Weights of a small transformer language model: rotary positions, untied embeddings.
Each number is 50 + 12 x the weight over its row's rms, rounded and kept within 0 to 99. Layers, rows and columns count from 0. The size before them is the row's rms in percent of the matrix's.

# gate: layer 4 MLP gate, 640x320, rms 0.0802, rows 629-639, columns 160-199
# up: layer 4 MLP up, 640x320, rms 0.0797, rows 629-639, columns 160-199
# down: layer 4 MLP down (transposed), 640x320, rms 0.0745, rows 629-639, columns 160-199
gate629 102:40 44 75 30 51 62 69 47 60 45 54 25 39 52 48 49 73 52 63 35 29 40 49 40 51 47 49 57 49 64 53 58 52 41 56 39 64 46 51 49
up629 099:72 52 58 52 39 53 39 43 44 40 53 41 50 64 54 36 31 18 48 67 57 46 27 59 47 49 57 69 59 68 75 62 48 51 50 41 48 62 36 57
down629 095:52 38 53 64 72 57 38 62 48 70 35 62 47 52 74 39 32 67 47 69 48 47 45 47 34 60 39 56 56 67 55 44 62 74 56 36 65 45 59 41
gate630 091:53 65 44 67 14 33 69 52 58 48 41 52 34 41 41 74 44 47 66 45 47 50 28 41 72 40 48 45 61 40 33 60 67 75 42 61 69 51 47 55
up630 098:62 44 57 52 50 54 42 58 58 24 60 72 51 64 58 35 28 51 40 44 47 31 53 51 31 35 49 39 39 36 76 64 58 52 46 67 42 51 63 51
down630 101:76 56 69 54 44 45 57 44 59 63 69 64 52 41 60 56 40 41 45 62 53 57 53 48 42 26 41 65 36 41 67 69 44 29 57 43 49 58 56 54
gate631 097:78 61 53 67 49 40 52 49 54 78 55 68 45 50 47 59 70 46 56 52 54 49 62 52 56 46 71 41 52 53 53 39 28 45 51 59 60 58 38 58
up631 098:58 39 68 51 59 54 36 61 54 30 49 51 40 61 32 43 34 59 36 35 47 55 74 65 63 36 31 57 56 51 70 63 58 53 63 51 51 31 62 31
down631 101:54 59 39 64 60 52 51 64 58 67 30 39 57 61 36 73 56 46 64 63 56 51 46 43 45 39 47 52 35 53 48 36 62 63 34 59 45 55 43 65
gate632 099:65 44 42 41 59 40 25 64 58 30 50 58 68 38 38 40 43 38 51 48 37 72 57 37 66 64 52 51 38 68 57 62 68 25 50 52 15 49 34 34
up632 102:59 48 45 34 44 54 50 47 59 28 62 45 68 55 39 62 64 50 62 50 24 39 65 40 51 52 53 44 53 46 33 58 64 50 48 38 54 51 42 43
down632 099:32 62 26 38 52 59 50 66 54 49 43 28 41 40 54 52 47 29 43 43 51 35 53 57 68 42 49 52 78 57 59 47 52 43 50 51 54 60 38 38
gate633 103:52 60 47 37 53 29 35 69 46 43 25 39 74 46 47 26 58 48 51 50 51 63 42 49 72 54 43 58 46 62 49 54 28 44 35 41 35 66 61 40
up633 098:60 54 32 46 43 59 48 38 49 54 43 42 45 47 45 52 43 51 44 39 59 64 40 42 46 50 56 54 53 41 45 53 53 42 49 61 52 62 52 43
down633 098:50 48 55 44 51 32 53 44 52 37 70 32 49 48 65 67 50 61 42 47 38 51 34 54 58 53 45 50 45 71 45 61 59 40 53 46 55 59 54 38
gate634 101:39 55 61 59 44 47 59 63 51 48 59 38 51 69 73 57 40 51 20 62 41 49 58 49 48 57 52 56 44 11 37 42 37 37 30 14 28 55 62 53
up634 102:15 49 32 51 47 50 45 19 44 53 56 53 57 65 52 59 65 54 47 63 30 37 69 52 64 49 61 57 47 39 22 58 41 35 54 57 61 16 40 41
down634 104:46 43 35 47 30 48 39 12 67 53 56 56 45 46 50 42 66 44 57 44 37 54 56 63 53 60 51 67 43 65 37 38 50 48 59 43 65 31 49 37
gate635 102:59 57 38 56 77 64 47 64 41 61 46 55 56 50 61 55 35 25 42 26 55 54 63 62 38 50 56 39 31 54 41 46 50 48 64 50 70 50 45 62
up635 106:35 56 44 59 66 64 69 46 68 39 36 38 50 53 57 38 57 58 55 72 46 57 36 61 62 35 39 62 78 47 27 63 53 54 60 50 63 33 48 50
down635 102:44 50 69 47 45 37 69 68 63 49 44 40 37 41 78 37 59 63 42 38 48 55 51 59 63 33 17 71 58 52 57 65 63 42 67 56 46 43 43 39
gate636 095:50 57 39 66 72 58 67 65 43 47 47 47 42 82 49 44 40 40 59 53 61 76 50 79 45 48 49 24 60 53 49 80 49 35 41 37 43 64 20 62
up636 096:44 34 42 47 53 51 63 62 66 62 38 22 71 54 57 59 60 31 46 54 36 14 57 36 56 48 57 54 44 36 29 54 34 37 59 79 50 39 52 49
down636 098:53 43 57 53 62 36 48 27 36 75 39 46 51 53 49 44 54 45 41 42 53 50 49 58 59 43 51 48 48 58 45 38 52 53 61 58 48 63 58 38
gate637 097:42 50 60 60 59 55 55 67 51 54 64 38 58 58 36 44 57 48 40 48 57 38 51 41 50 50 41 52 49 56 71 62 56 49 59 50 43 65 42 41
up637 100:60 40 35 52 49 60 66 44 34 55 57 42 32 62 60 41 75 40 30 46 64 67 53 34 65 45 42 58 43 55 60 61 45 71 44 44 71 66 27 74
down637 099:76 63 56 44 43 39 43 38 49 47 59 60 56 64 57 38 36 60 45 28 54 35 36 53 63 53 57 50 32 52 63 53 52 62 66 65 54 60 52 63
gate638 100:21 62 38 36 55 66 66 53 50 35 47 64 51 51 36 55 35 54 54 64 55 48 48 49 42 50 64 47 44 40 45 60 64 57 48 27 63 78 52 50
up638 102:55 46 52 54 50 32 75 45 47 37 50 40 24 50 62 54 33 43 51 65 61 36 58 59 45 54 46 62 41 69 35 48 70 47 58 41 59 36 48 46
down638 099:51 42 26 31 68 47 56 51 49 19 37 37 41 62 48 39 69 19 79 53 50 58 59 56 56 66 47 54 54 30 35 67 62 67 58 19 61 69 49 40
gate639 098:47 57 50 39 47 75 68 48 47 56 56 42 40 56 43 66 49 32 59 26 43 52 70 69 70 64 50 64 41 44 55 58 49 46 47 63 49 66 53 35
up639 097:44 61 37 38 44 64 55 46 46 44 58 37 22 55 55 60 61 43 38 43 68 44 53 25 43 42 60 63 65 36 54 42 53 31 38 34 23 48 66 40
down639 097:49 36 74 35 55 64 54 58 25 72 44 36 26 56 37 53 37 48 56 51 54 44 46 40 54 36 66 65 63 31 62 47 65 50 61 29 57 47 55 58